Part of a small language model's weights.
Size: width 320, 4 heads of 64, MLP 1280 tanh GELU.
Architecture: LayerNorm before each block, learned positions, no biases in attention or MLP, untied embeddings.
Each number is 128 + 32 x the weight over its row's rms, rounded and kept within 0 to 255. Layers, rows and columns count from 0. Numbers have three digits each. The size before them is the row's rms in percent of the matrix's.

# layer 4 MLP down (transposed), 1280x320, rms 0.029, rows 878-984, columns 256-319
112:136115107106097189135094164128090156118108128169115057137109131140135170141088150126212126103132095124194128144107150121144126161098091080116116122129156136217135149117145170079126079126127116
109:036107082161128157121113161092160139111118112138132089200142164110105093124112098135192129119080177160109137105157120105166087135129131199137183143133125108192082067125127118148105134098119119
095:131123203136140082160084149163128090144155137158101064118093148134156164106141157138122191088147153096158164129143121124080103128144094068079146157164103105255084142112156111144120126092098143
147:083115072133123191115060220112194125123123124119052095155131075110147130118133101115143138170043158142124149134167142108170166144112116133124178129112135122076113077138112132132174129129066121
107:187144120113137128112092109152132136105123156137078156111184076107120174096112135124096074161160095095157100158103103087058159145143128181160124133073091113199118131164166146153125097116174172
126:059149187160139144039090197094115078146162130190064055132115110111197136107126112156101125066148129134177186141109156103108080091091131109106168124130137168117081099097163121109144143113121103
109:097099134122136123109124143194139158137104137152136171080128086148110105142114119103134077123158178084109141142133151141071106112098155115125099137151160126156144181169157120051122141143108117
055:123084126134092133145084144130030127121148126132135109116168135130099128156115127107112140090174145089117108143173118129109081146126122100150147148174183115255128098130162146096092136102153147
106:091134157112149131062115090118081146131086117092087156155161096160060106142106145101113160092155147133163135138156114098165164075162121072149123197144131183255147095137130154111130137143124109
084:136159089079104164085071108140157041105189108102128079154117133151135094175177072140103135050093116156140143165101107111087107112177101084114137169132105136193131104127163155106139085145175109
078:134168105147130143103113138094138113128175147115152099173105147129131128131136131156118096081148119122164145109129127122092144136048127117149154141136107128000076115128114153116102097130186152
076:133152121137131120104128163101125123127155138126149085174099163132123133123129139155132130081128130109163154108115138129114124134074128124160156141137094123000093112095126148126094100122175139
105:139097136145132176126128173084150099112157166132102134126122170104150183067142133081117060137084111168089117108116103124096112175110126140106097194126129135208169158147127134160154120130036147
075:123107146137110103148104193111087134108158112144090090159185176176141129106121161122096137120143090124161140160145103141103118098155150150110123143142064143255114156136132130112119106159161198
083:114132103099116107142090098149215043159177053136162070149169074115130122180156126146102139147141094080145093085096093091096127119154128153176133157090164141181097114108129133093130090124097077
119:133146165131141159104163087135123110132126166129153095130124153084078120159133128157097122122052144142129099158165100144106165081133120137158198144030171086130147164112138127128118128139167205
099:145099144107095096193181143124099116155178111106094113091203156115128127073066128108155106143113117150132138138123137170062110149116152129113177133165095112214123168104111081115141121119154078
113:112078111081108114184130152136164167152137098128128129132085115132096070121182147123160188168098147105140126099131109165074063255129105122118101127106135126198114135090119138094079114134089151
106:143083104110117117195136189141144124101119131176118140092187146142076123140117186114135195120110113119123142112145128108143108178112146110149200170085084132178138181122081137108101104147116141
084:145152122142118083118105124162093121111143180141136134174116129112075124149140138141220118076106060119130116127115121065178067158144152091154117161125084113255127063094090183151120126139212162
093:143152094068192152168147120159119178161137180192141138115139090127162082109137131096159114131075084169142087099145099103141153221116150096177120133079098120208145137157150105179161116173101130
056:147139142117123135151119164139116129103119118126148097066125154154094145068101124201136124088134166094153127118138118164160102160132095125154116148101170127255123121142173164157131121122129111
091:167130137156146197141060183101111141135150085151158168133136101158143166123167080163138027101108083110174096093164121112139127181160166128087178150090148130201128140133118140155144123167105151
143:087169152133123065103158154095183069142172144086170117178089106106139140169126149157189085098129044139109129106126122113140070104100127131111142105105105072151126173090078127150113125152195168
089:141097146067088097151094144182145095127152132098094076127103115141135156135141088127141082128140111136172129112097126125181096150148091084143133156170147130164143175169131136145134142133077104
132:118139092190173127082133131101064129136150142216124096139186106122145056161176140105111074106113115102154111158179129122113132180131109161107167109094104126147121070115137123196166160122110185
091:117067126141157143122102216151185141101183110159056125136122164142139091133057118118128144164090136090157183079116150131131157103128071113132146127142153077039138146103121154096147135100087173
058:095127131085156178145100175115148193089129091103088139163107127153096136110131171151059050143083071098109130102129073166144145207134129181178136156089090114073156136087132108107094140161172100
126:135138124109218102184154092150092127180142131136040113117222131128116153017103137168155088140128198101097122170103103122115136131139119077106081159176074145153127073099136141172124093096117180
135:145089099139137138172160143137085167129118119185134149146132076089065076157125126129107087144075119135135132089147112089102108166127084141169067180152143128154172178135175156122118115181072142
078:112057122108130107126117108181123148126065085136112155088136112126121130109121130073142121164116121116075109119142138142137131136169139147125091123133165135000162163123114136156133160096089127
095:178136147125052168146057156097074100127066124149142144092150095121150137168101124128212193144112146113116123121095129166111132168142153132147068084148078108155144118115131092158126119120136137
067:160119078134080113159159162128176193179095077173115064155137102100149147109163172114164097120129108070119106117149120177154142163146174087138124156109120133252141168174126137169155123113166189
076:126102141177114111109094202151116089107112098131118141150205092143114150174118173097108143129158115082131140123140178199160155178130147141116092116154145109225113091134131174086130124081111119
087:110124084135078120104100175121197114114133105165126107186113101141108050114159145178185134147159091094138122145131126096162147089172178148123193118117133098227162102103142160143127154120152080
110:123089055092080100161060105148153180107120121208124137161189103143140153144118177107126061144147132148087161141071137103106146150135096134131121138193173104114123078112149089198106153067067072
105:103102124081078103158123125163100126121127144163101124096143148088135101102113143113151136092129175189133128149104125098142153109141116137154115124081127122160137078119142120156110139147136070
111:096162137128136128136119152123120166134137112118162037187128046122125120180151104128122153124141095135189106118145115086103135109178144134165129113113119165178135132147135138101098128149148097
114:079140139148128167160122146119127158142100098104088106120211100143114146123124131172132084134121124157124106170130132047112106134133132104130159159125102112109151150156165088170107116138093090
071:068148135163139202141123175129077196106092125160104125165119153113120109175078125188098137118092107187098163175112145077135164096127148150134129137109155122197166128041125156146117097050109046
052:160102118134116123137096161145118084122151144165167082141165081141146118125156110095123087154151147110111197155112153072118141164175146141167122147124144152255114082131138131146109129124090143
057:091132100143123129198112134109154108049160141100102093140119111118125130117155113107167140081106103072185138135139158187107065161136101106116165152174110133255144146127103159138103123127110113
109:111083138182124132179119097166173137195126155114104101157150101127103123126115121159105068091138129090125068093126092145118090102157143091127151119154124114155133097109133128140126114115134183
096:078117113158114108166104194133152118092076105122186140120128123124135089072159125131136120126154095113112102172132113142146130163116115149173101134138121161157147126093179142081127130084097144
106:170123108174079044104114139112180116102177120091178150121132143130137186160141129130148103139190143092139125093106098110040078098109103082145144138091091120216110198129091089164102129131118161
077:115061135095142098125129113177129138123081093126110156089148122113122133098118112067130120159115137104074107112145133120146133142169166140126090129134141133000172172118113137168125158094109121
083:169118176074083117146205125163169131124154144175114095127133110128140100139167130137165139147145108077207128149051092104133115175133172110124162124033039119186144093183139130134106154175090101
092:154147156112086092097124120151142138128107050100099124164143066163140112087154162132086118110117183140122148093101049134120138124122167153089095069170147128248137109142104069142114155111118129
052:107048094103131107116091163149131148087112102180100106159148089105121097177133159117127116118095116132119205143154124089118164140161164136089157129175130108045145130114115136132078162146094116
079:124171126143122141113141156095132100123148125126150104180084144136139104147119130166121094076151124117185140117115131118109137143040117135148154133128099137000116120120119133109095097140188129
094:126137094119127166128135148114156131128159119168152073130109135125145108088172156124114104089110102147143121113080150197147131082135106151166121133097074126255114079110097190096131124134164094
080:072124125122076122221118189145143135048148109164149145130138104172122060145133098140165096140119077097138123128102080141193105187135169127163126109102142134255156156088128080180074179137147120
089:094104137173108131149159139167132124127107125119085115084117137114112172079121168128163098163083131107130127109147127157057111109111122122122168125159118127226118097143130134130144143129168127
109:153139105111126131128098097107125136118142107172130102133082123113155090096143136118100097153160109072134116129144087093117145118134116120136143144139150125144134145145147105187132142086173198
059:084093126096147110112069117163085089168140085092134076102114192125108119079177158129147121132140137090149084136140151153100146129143178185122132132188108151255147063109160146140118136091161166
116:055109148120117147169175146113152190088148119125141160064130131101123116149160133140160169098138134175120155116163123092173123093108128153172140170087106148139089091131111118174147179138136130
120:060121118146150182113156131136125201105103102130125108084114085098086164111114128122169124160089065128083098175111127148099144157110160110116165120144159125164109142140160089111167140150115116
085:177136117139190107178101170103119174113165107144095078150190091137122128143125144116166091069165130153217118078153138107140172071145098184099119133149087115194111041123131140144104088167149139
090:091110128121147109135120163171183118117165167139065127141149101104136151098136163089078115101095139114132069143135128104150110167171196141161110131123125118192215137103111166110144145165085072
078:147191147072098082178100183121132169213177114115139136104146125085137131102132111117107117110145122130109157126091128095182131148165119182111144102099137104255132166133110144068116118157143138
106:141062040127144202140089164161179228144123131159124103142105133168147125114174194128188070079132126096087133141126093117136131131143145146130115105127118153166102118122143107139104175132152127
050:132070073130089082163112127174164122127097107126102182187179084123108179138133162107163081177131117101062140133118118133114142149104165106095084147120132114038155151113101107152143138095068201
107:104090061126143109178085139103053056118110097106135171202108140141135132127136156151130173133126112159074084159109146122090134159138150114078140146117143157131162183090113106081181147153110159
061:119041092103108111144118130188149119124105071167097155111145119124136119113128113078145094164119138107073117127138133164139145132173122132110106126113150132000180151114105126136126190071071120
075:155130051108110139182105080072139139153107127157147145110144083061089147129132130133134068119143109104162104128106138147091182134170117102118121150130118181255091147109103113125070110139154173
118:138103012083100089096085093117109152126122143160106184161101185141126053150151103113122169123183131060168069162132146091090120076137061024093076145160069089161121054126204123162163098108112118
127:135114119084115132065123105151116118131092121129108175120106117148041107152127092132188069124146108122118105148117149143079090149122120127154109143118141107204129100138143163111171144136128129
118:137104177046191119139097128179134202115133116075105116117109112091153124115113133102142220138133127126103111148132100119109102091127142094183122105088148196117132131162135121129131136128119154
112:094118142112173126098126143163113141118099157133138138173105114100128091133157176216143174124061126129163108145191097095101116082153044179134142112073168136128145132081141098148124176144082052
106:187155037083132173174094120166127167098143125093160129108114159143135143152113081159150129108143146065129083116143137128135127105141108128160106134142135156199097134127133130103150135135179154
063:122119070089100095142080094180090130085078111122093165133141132140118134085132147171125124090120122121042164169107142098089134116161142142175096117140100082255154097112137151139127106154143159
058:135117140147133132171098122194158139124146130114123119152141139157116081164107095118172148092143113081155091182114208132135098112143079104136150136131159106255139088143158150132145110110135112
114:096078118147105164094130128168180147081103097129075115154141065124123133113131151105165134150082093097105179140145115084159134145161131116169150195084147109137142114103148121153071152142142120
100:179083054082105082145131101120138102143099136181110130052171130135137110143114120129100161116159084089143097173118130144165197118140191102153175148100116095176087143142098138126110110144135160
097:122125107041146141165054184114129142121127150064112152097127153183147172124154146063112128181107126087130128086188102092085145126124196130135113150157140145200123112131122125129091124109159100
098:132146084115169087117113105114098057117115129188117188112119148138093051144171154146113125087121109186131146174193138101095140171124078130112084151154100199162083120109117165183081146132117073
103:118148061165161180115037169221104190177083140165141059129103068142155137101156188123103128081133067147166100101131136110156078141173183139147138096138121130149113108148143131120146065164179153
125:125143163067138124139143158086168034122168107143115146175144142148174117213082125078180168141115148201115155083135128155200093141109075117133117170132121121172144152077089138034167112168105103
101:114100042121133067110103123136148120178124083111088078164165120095121112143083133119093135182107144058139129175092118051114158085161100079126167169149156104154131129129156094192146149092094191
110:148127092110091038125083144089073103127146143122156128097170187150126090137093145123175114147126151127111185107132163133120138157144133206125135150139150107203079142140109099084142093065119133
055:111029092095118103138146093208157141126091068130099168126161139112132146080130121097142118190090123107089117117137137149115126147155159124114090114112155112042142154115119135162126155076064152
068:161105137149117123126048120103109151144129119075121074180108111130156116089174132156148123094096136107119101115153120124163107164158166090127184190150119141212116143095158115118191151091108122
108:114129119111112142135135142159098114093163110179102147160156101175097170158143115153182096091154131091121118122125112116101156110128190073099085173196112185180079126163143124141167055138121105
145:041129094142107149104072157110114058061138151154081147140055161126093173111108088118197096130061224165120153092130148149137116152139098142190107093066104164131139137142130138115128104180106092
047:110074162092135151146133117193114178096138137134145130105141095125122092174150105163100143109123139140120120086090160163137146087135109162170092091124160124108149136129112149182151181155129120
058:117099122110175119120070136164159177093138131136132110112167108098149176121110122104121153102110123105118078135151111212082096203130200121181128170063110125255111096145159179145154159091100148
052:090096099108120118175107143147108136059111171109154094190167063109110168144116122116133104134056081111141080124177145079122132151116184115179155112077143161255134094123108097144138113113125108
106:136162071178068132107069175163120161143104111119144149132105141141137067166198095135138136121171091159129102156136113121076130133131088158107120114065107150239156113110104130114091129117187053
078:129148145120138119121103157075151104101199148132145091227119128120134142158098140169119131065127124123166135106139118125134146152026108140169152142109078120000104127092123134124122099122176126
118:142167154108096143126176131160131087176116137194126140111075087093125159169146088150179116143121158117126174138140142128123110097155161158096142055125132143129127143099146132161128126157102112
088:152113128109134186109168089167107136110105111175163168144077136130147129066078155140138116081125145095129139104149127131142127160132113101181113140143094156255117161133121103117127098097107139
088:080124103145149136158194150123075018160079112159116154059102158110139175156148164146087103094116101107118107177134146108112089160145126116170150154080098133196132124097130144139103144087087177
071:097091093114105107152111158135103120135172106158114088181137095136141103104129176144149106139059115090075180122126135136109127183085114078117166185136090096000124120111081155139147117145101151
067:152101105102153134130123169159171167153136067135148070153128145163099117161096125094158095169126139107111120097085116104119139181176109127140109130093177145060133100131145120122167160101117116
120:154147120170095184142108133116109127088121162127083101142170143079173137103133133151085070185127124148115166114074099079153123117132148158160138144138147079088100099146113116215135105101097177
095:159130112123135184119150131155106127138111106135157141155150081171112167095146133144078037109113136128119100140118129116055153074136080146128110130109119100179099036118108112167146185132158145
092:151168044176104104161019111098070146103135099183120104126149127169113187086084157115124147143109087146161106127132140188120119192137091167133169139118193119243089108072111109103142107154161119
095:184166134106108075150111116106113134077196165108166158132148150084088162140169139056140199135117105126158157126164118112116136154164176125118157137063099082189108097116151150088067086127152124
048:167090136139078083164079118122137164126117118133129111077142101096120149121096128118148105128148108117127186163149160149103136094192136138154150136178129098255124106101119129160115182114088195
114:130161151127119115170116141104084104119090140212152085096173108131105105173117147173147138139114146155112178110152140096127167077129006145094118103133164117159132100114160143207116062090129130
048:074142145145136110134148177181107072084138119155121082102123130105113162117139103125168150059126156067106155119177149099132132135120083092117148142159121149255162143148125173133134126102122116
072:116127104190090131054160103139176156096173139119182127102090161106152176105135141135132152187113140139113108138124082134082148174156119154156107167096143163255123122127136097151118102133120102
085:108182166116126142141163131136158107123124135201133115141129103109110136127126076157194184154095182101207147115183155113064122115162167126088150131183120128193156092161117140126092154108115113
098:155144137154054138149099139140190182127157115098157121067133159122156119155173128091172122088098063049143120130128150162122141098110180144175167162105144170226145158093129127059136181070129077
130:137176114160160197158108136096066117087141132152110136128087105148134074114122149116159113130113162047161121164084111100158148060122144063180079087098114170159142182152125110179120133106144136
083:130098109105157186139120140176143071121090124147109119139172012073138087148144129136117101143088139128094149119146111123094111136136127197116146115095077126205113061129152107135107103127080117
127:129158130139096107160142153127071181069118134134135127129185100123127113105154145181144112113144103176084137158077099167165157157103107099180147131159107120135142123136125186162126162132175128
# layer 4 MLP up, 1280x320, rms 0.0395, rows 879-985, columns 256-319
098:228141186087137093134149086169123128138128147111134155068151108159134176142137171131062124145174077093139124148113131133104163122159153042121072111118137135119177173123145141113155128147148125
119:111105110144133187151176151071181162140149120135148136099156077086155152126142161166113120151145137160098099131103130140158109155138140160046118160110135178144144099122108124106104152164112085
106:188128189115139050141186043134076139135166144169190145088153200152100115129099148127114115083210111108128084106115111114092085121151151101142083110144148139145135188127140123126091129127206128
101:087106118161106120130178154090130141160127099116168108148089167165141071151131123139137174107102146167104156098137151143188097134124125090100142131180166203105150135100063099095137163140100093
122:059107197144157087091147155078110141117190122167053107097121097095146152121105110171080146125119104150178141129131124098122140132144134108104098130122145163138129123120150121101150104149127090
099:175142127154100122165160132078128092136149112089117076138123146085159140098153144157108182115133095153148111134137084119180157136170090161125182116119121146116124086099104137184127125128166137
089:105138158109125125126165126162216107139160137143178179127139116111168179118150135168123084137122164160167156143115186178161135121146157159147092122104152143107129139110130140115167164123145103
120:132116137113123167151175115097172105178103123174124117114115152127080094165076145114123051140171130159128099141117138135132128136174132043150171093149150176190144120126125136137148123064129125
092:126105175194141087194183152122104170144068144142114154120132109063144197109078194123145115184189142112104083101150151129175140112104178182139132104138119111132112144122117132147149187127106141
075:139093138105123120146148144138103130110080089152084140087131145152115108092090152065140150174111146128133116094138133150164124127255113151107087116110100122120191175083124126128122143115090092
075:128098124116118116136112139147126132116082076164101167060140126116114134093107119066114136159133096102111098065184133181151125120208111146111105148124123113132181143120088113101128129094107093
097:128138132118138080128143086165114147118103108117147130106145107145093079160116128169125182133175134111156146138148139119120155035166139132135163080137165107129085100123117121105111134140220079
094:125139121125152151104152074153172115153072160113176179081073049081099150139147075143134104145116155137112101102085122087163133143133140125156122138089205146118120107135145116126131154128108089
091:133095169124152118113183161147069177098094179137123166101122178137110144112114107129156121112102152145092138160135182126154142105114142110072127118196093091139156143153139130180122208122136161
098:121113102101122099141118146126118135129134091121126181121134091175183158086116122116156131141223108137113171110093152118153079152135154147106050123244106160133115109124127125102138132114097067
115:135107141139108111079128134111174133165108125153148115112096161103157136161147128151083096140138153139126090140172090139112116056140128127120120153103085085140092107170169165111146103103076153
101:152155147167166146073150097133104113090116164133117132088181154133131183133091111126077081105185104147111097159115127074138217000139148133124151133158130126115128122167129115148169131116177108
099:111139176132118140066114054100114133165150153055150163179076117130154129111161054130125098120123125143142092146121104131108162089142120116148059126132167115125137074135179128156182142135130099
117:144109137090127173108164116113130144144101118072186112121168139086140135119179145125017166148090189215168160171170148157087219102147138154105142092147183146145093171200144054109167172167066082
098:137103153187088100101157134095101076115127089087114106102116140151092153122117126142079138116178154106117142156104157126101115009164108171095127119207201171144124109085098157066090116118158131
095:162122122114146091123114094138141086135139123097154214173152171104106168149158082069107114165143123132170176176106177055124173145133188153141147103195144129158104142114084126096188172117141143
096:127116152098115062116192070149145129141108173112092103091144144102067110150107177095108240171176147137091125162110151101079147078110096151156095119192136117133108123134110121117154100084153108
107:150105106140178233117108097138068187133098174152120112122137117124139123140139083124073167129080172120149112128119147092093188142134144115142127162137141174136106079175204122088149155153104099
088:110136123220148142106182097095110153122093132175173170143178142108116095113110162129123167119123132118102125145167119115081173092108178158125123101085120139132118086099138119127110102127177151
101:171099181074106115169144123148191140122097110030102157101093154103079201113105146145131187146166136142102116108088148104129134052151169099132106131166165151138143185123118136076084104131134081
099:062173131147198155098095068096124132157107220088131129160104080128201129154129154147115110128109139178072140195091110048136097098137132134102163129133140117227050114167134125119152112168107135
062:148126142122104055093176101163111099171116169164135139091131129128167129165105057121187197111164140151125128151105215081124113057182157085107110114155195114188097127156140155157123112096092131
103:107114102146075162086123148086145119083127117112209161147044094132124100226138121103114151117147070144158162096131164129136138128118145210139178098073179105118140168149111117082155167165137050
126:169136098115106150079120100109133150147158163061108137098133175145176152137149086121159130118159156122127129157128126141095159043150170129065149078110135115124048107100090113118096125099193097
074:119191128133139145111125123101142120125215180114150109181094152101107136166165106162122126047129147153155127137115127113132097081000141086141143132092128102118059095139128118118134114124179154
092:106102113126185106088190101132176135139211124134130107180142155141107101088144097141042056108150117153136159149156092101137146103120109129090181161115180157125126125147120146118146133142114114
080:120139160097163138100097099115082080044174164092145196133123124188096081155102092153100153135132112178145144153087133086103136085113098215118113115156163152130121120053104097085113140159117063
089:133139125066145147160127074126147168153119184141138146104082137094141127113167105165152125137097144155133128126119091100123090086107141127110162145104138173105143141131165082164140166172127153
090:137126166107167101132122097125056147145148165102113169104153133119125213190113110078111106102137120145087153092117175113115108182077093115152058135141109132103088167178118124121141090145115176
092:135161180214154145093175156106108100155133138057125122093097158120119119117130051171104187119111121118158084124176126126127104102104149125115137120069077168127157184157119128075149121166188184
100:137156131158155126079123119088163099120124097078128114173117081176090140152145118154115126159146076098113164112147099139113132174110140148098158144170135156124132147140110122099151110115127191
098:167089141151115136103136106137132099138129136153097219061156195125116137102106140137134103137150151129051129132114138134157124117095119128081145114145152078117116149112121108151158139091107173
108:182096118071123113092127120149114121132169151140168161120062137124142118135121119089162195129105141111123155095116155171148157118127145150134102108144180123139102115106079179122148146131157152
078:184117126097134061124130068135159091153144141103153121076138120161148147107196149081137138139199148098151101100145081158134070155169100095128137122139098099153104095210159099129118152181137223
081:127113149091139128132117102098136155138111138087079165144107151102128135133080122167114153103108113145163035088144088140122105072094125113065166124147141119140110180095114132098140144143217109
097:120162174115144084058135150111101119153087133175095159149100116104081179163098185189144061124186069189153125085122121025127174145129137141151133131129179123140108118164093064096164101150109150
101:163150134052143112066133142094104114057159115173156149094110170120139146136115124116153168175116155169130164161119143088118169135099097151131117123083146153134114165149119140120135139140109072
093:169152164101147134095132059119104136148189138138064113138138153111100168170101107125110126116093135137124163090133138095101141118139148128087134135139139067117111147151078116185123114180155101
126:158124131141166141199127125137126113148083118159086111126117134054075091168108144168149133133104095166106104147146149153208106197131146168084138136187132132153172096125071160115145140126198135
073:138173134140146120122111137099123145136182180135148110149088086129119135166157132166116146081133132118171162144082146140116094111000090128145151125150162112142093088168167123095129099167132142
092:086119096217173147119073117107076131147119129079149159126140150124076168122100102115057132106099105164058145117178176137102145059129105178134085119248208153139100156080104119127156086092163167
109:127107138144163129157146163103116107135161196165174137086138178069116157136060104148174119120107092137119071166129223112124137172136116110143136176071121111114105176133136191140159082143146159
103:134140128161162186120144077099156098168145182102173129157156093146162138197133169157089164109136119150129126191094113068120109111125139172132162134106128107160081105160150109117170101180133104
076:138083124090125094172103145161112151126105098138093146088165135135096136058098113068122147187096112107089119081177111153133118127248122133128091136132125119124158153100078149126123146075054121
089:117118173140163102136109094133101149155109152094087152134141133138089143182083136128125154162123133094123142133176093060119118187155171080091123137143180132108160140171148064149133122118084145
092:184115127121175109049132046121113121249122170095131136104122177132128209105108129098093166123147140148127161126154185110041141081132085115086128148186129119133084103167138190072207083122110119
098:165176119065134106094093098071125128115179158144195132177137128169153079195117106127146128084179110123109135156131144106195130161135168121145089137080174117120125189074135142123108139120116119
100:114115182148142107106176153142133126154127141095124146091177131127069152155116109121144148074093118165112154132120160122132121108129144167149120122123118135139110094101094151068112110149108042
092:173168113172076157160162126103155155071125140180131150139132063183176154177090099129126101097143133156102229121117123104151105164136096090134112143065135136138108218126124113124138107160105128
097:176137096112137121090085110132102077150109133090115101201110122134124149134092140103090100148113146099145111131120128185089166177137128115105134099143158077127197171123139132077122084137123140
105:183132135092115093133116118122139065161170129126137144174148158152196092137121126136088155065186173139135158103128148119160117106161102135161092143119101126128143130103097153148107106123125128
088:087142142128070140056153107136120089150091135109161172121059165127140109135144101123087140174079136107053128177099117137134084195112139106150122138120163152120155191121141114122170190092122110
093:157127143133110161122133090106088147113105093125181139097109163179113099146099066156156135160176118140123213113107133133090158093091060131082142124158155126126035112143127085139135123092174165
115:156080108122163180100192162190126093098143156207161112132139101078090141067096096148139140108189146147110174178097140139071153103137175140157141128151118143143155079127125139156085099119125161
104:106172206156104062130174098064107061148131114083145183108153130062109131126090064146061161161124100157134130133161164156113144138103115137131150142125158068121163144148112148115172068134095093
079:125195135152209162097136070067112119115114209129118154174139128143166114202172161175104146117121128146132135187095110073143105091118155131181183125127163141190095141152151112129222119196129097
097:139136185085113145069161106122198173133148160164148113055157122119117113123109073121127081108141138103163168109131085136146127102110084129161103125127146048140076074171170164176094101102147090
069:108201152172153140122125101108101162138113221100147141175142094101147163172172134180126130093129104157169119152106128088122099141049170129115155121147149122181085111137124117120191088153137148
115:111152174157143132073176161177111118066117137144107099129100150143124159199066106143125207166118068150059159116147116145175105168122125144161155133116165110122146180174158154149185111162122077
118:128148220178157147148138172170123114089104097074126084119118061085112192131099159151142086123079095149081156123128098131187115199146192248148157148109143172135149200135079139092132146153146162
127:126129120138137140180119113086127171120133138123146153150162162091185111161120148135079165092088153131131161127158089120142142105149168124087138156111123127120099140117141064119098096135126115
102:124126098210079139105165116061124089156127123178158148129146151155060128132155120153105050105129113132156141109125157140148201183138125171101124131166113071154130152095115117121107089129156115
095:149141121131108107165141109096161104152164106129135112077144126158120174135096065028119084125224121124075153100109170113154149173114207071127105126179109077134095161149108162108107078126165207
128:093168219140164055126143129140121135111135157185163156151130104085153143171121148141125111109130142136102135114127138122178160134141156113107145156145133168118139106176147060115155174166115094
093:144142181177159148133165136067179123179181144133147085133147101085142086174142152097092182129141140115189083117104123129176080161114143092105183165092184152126112175126125104118130135129127118
095:136104099137158149127090116134097139086122137115107163126117166153160131124096168137140111163146164161083164142151011145164143106126152140093112152131098162144121231099122141122111145130105127
111:153156123117142090141141112110077106183188160147171134106131170142118126151094100169095127099184159161155076109105124148122141103096145157094098014148131154133121153165094122109182117144144115
111:057167186159140157105128130126131154074161156085154142155093117132102151122094086130201128146094145168109156105128118131072115154101084150125106138161148145128178126144143106117167117127114070
094:145130132210108119084207086117124127115132107201163094173126102084109077139090089196132123087140134171138131172062161164156109119138067127129152099125144140126125168084128112114183141155091149
093:132109173160098149133126181144146181139118136062132041114136104099137182125106088112118142163149130070126094100096102148148099044136185129151200125090156081163171111157119064075160119113136188
094:134085183090114094126193095029152084106182125083110211133168173112084112159094069135163116175130171122063156144106119146114205105085084136106137161118138104136145154130131121118122189108079115
099:134106100210129136113125094178094198135099162134145116080112145086078121063199103176080095117124130068170102182143088103055165105175157130105132092120147133119104085180183114194109132090166143
105:151159215102124171173151136133105110091125164164165160084104117171143146117184166137159128100146111172080115086153143161153102169114178173130083116107120151126121135142112154094110124159161063
111:119120168140162188151156118175155178104115125140104127165086060074116180126146104120085151088123125113135048128130094108134120090151134039136110109115118176114183125123153139177120145193155141
065:137188165139164142115122086041123131176143215141146145177140085155117134171187146136120142077129125177108088172140107088145127117044136120109199112105141135197078115148165107123141124148144129
086:105124118088157134133211127146144117110161140179151178091141163142069148173067108130103131161180100143125152132093160128089142083107143182113049085118161123128137126149100131158077101165152107
107:146120131137115092150132145108143148162096141065126090110116127059175077114123159121081169153103126135134105139137127113149088152141085200150185105073133088130168126106125122124113211134153153
113:252107162144126099164180096145138184169106120114168143121220123114156083165123158150045150140192048087133076152129079104103164098122173127062146150151190095135087129104120137133120159081183148
064:121170091165117098102117157048151091174111112103127113176105128106136178120123170095143091124125119125102141168155095117130094204056134104091170175122117134147124129127122091073134098102139168
084:126158146153084098121169132097093083154118122141109165180062149201083097147147148171181124107161140163164186137102126085178161094123064162089113137206148193123129172077077048094135117150152100
085:181172150140113140085135108119138135197138071181123151056113224194140099108128151132149158101228181154141182146096090174113119100122078151076110132202140067166127195098126158101108160118109123
100:126099182079211102161173086098123109125170145139123123114151124118132195114061156127103146115095147106109148096117140130181098124161173074143133143179155085110089150142160123152151128158064195
072:109122110140067115132167122180105141140046071114098168055127136123114113106103133090148114221136133140101125109136127129146119135255171134101138132156159143156162155145124118128105144127121141
095:117097120173136130141097138106115164088119116056126122130166172156118103101118186114065127109157106146123074127132121139143131158072084104158112200134119115153153128139102125108152129118152153
094:115144114133120077180105175075147098145137144067085067118180111142112127167196108125107168179106099159135088151105151131104149077136154162091142151092151119114150110131137146142159137149138113
093:148148173120116129105085107139154234080160149087119118183162103152119073091116103111164151164181128146119165073105093132150177096151150124115083111202150157129147127174100092115148112154157086
102:093195147156176137109142097057143141185085188154158138136152074127182149179135133161092145127106135143127148171125127088140117071135196113146155141088126151186099116195107101131188104179123130
101:113134143155189174052121081078136130175119178095112147150174090125127140179126129152110122145109151148125132144094088086122131131115134116099134107142155081196105140145158151141196120177130155
099:116106151075143087108147127149134138159123098093147156083106095166067124157125119116156215093117131115133090142168154162106127099115102111087130109127130174144153166132138112051115159141153076
095:097119139156136060148136131115135122114119132096118099101108152064148081143119131121169222121146131128139128115137131132203056169118182102141165128150152192123170212137137132105122064125097122
097:119085209079155164099200135144170132170107170091129140131121122082141063158169095138145124113158157108105115122113118045114132044140185056120098124129084134112157152185147128133122152125099143
104:056098123139129167098166125140160113188055106143074120120075103181160097129078110193109101108138150128107075116095109152123110087111098157149093125199138183129146180109124110158196174148109121
072:123131130133157147069170160111109093131128150068131156224111163160141129166132194144121102112104105125110061115090087062176110163065119153143144151085159157111116182155130136063128107171172094
100:122105099119138139104130128143175138148168116032119171144107131094133175081134103090102135107133109109114072133106165168109071161129254103164138162116107160137127160141109084050148182171125141
086:167132108074071129211135114099115147147125134159156170127168085186136129169104144125089068150123105129143101171147108102129109145114192143116125120125117100144139137112120038095095131131154084
104:141104147054162132204086122118099138160107121166083130186169100110117109175124083144112152104160110143115120142132199126161067102127162092118149138160149121118116113140088163094149160134144129
088:143102080128103121110090130107107147156110125042150149134114134174138110169128202105092062111149079156066112143078089151195125184077103154162103140093146124132110176077128119111183125142140176
095:116125114108198120100141105125058085145102149156106124199136100123121149130096104160103139159156161178123142139145081079141121185167095127088084092137112061102121121165131115195113069166140188
111:122064141104087080109160119139185125169112107101151120127174170108128174130126094136104133148155083180087144108171166152094103219148132201103177170160151102123101077129121148067152122141137134
097:141139165137104070119121115109122169148187116091151129108111207181093171114105157128117159104166111121145090144106149105166145133139129087134093157181192155112136190116101155117174147118170137
099:146098142129157126095140100111171096182157127128129118115093161123116131133107110097107150157136146104182136116167145072096112072169149154069107113094152172129090140110112073106110112127087134
120:180096138110143119091157095143134166123126101168164097157150140095105126119129178152091171100227148098134114107186162105088191155142159146125079106156159134136132147181116103108135100104142099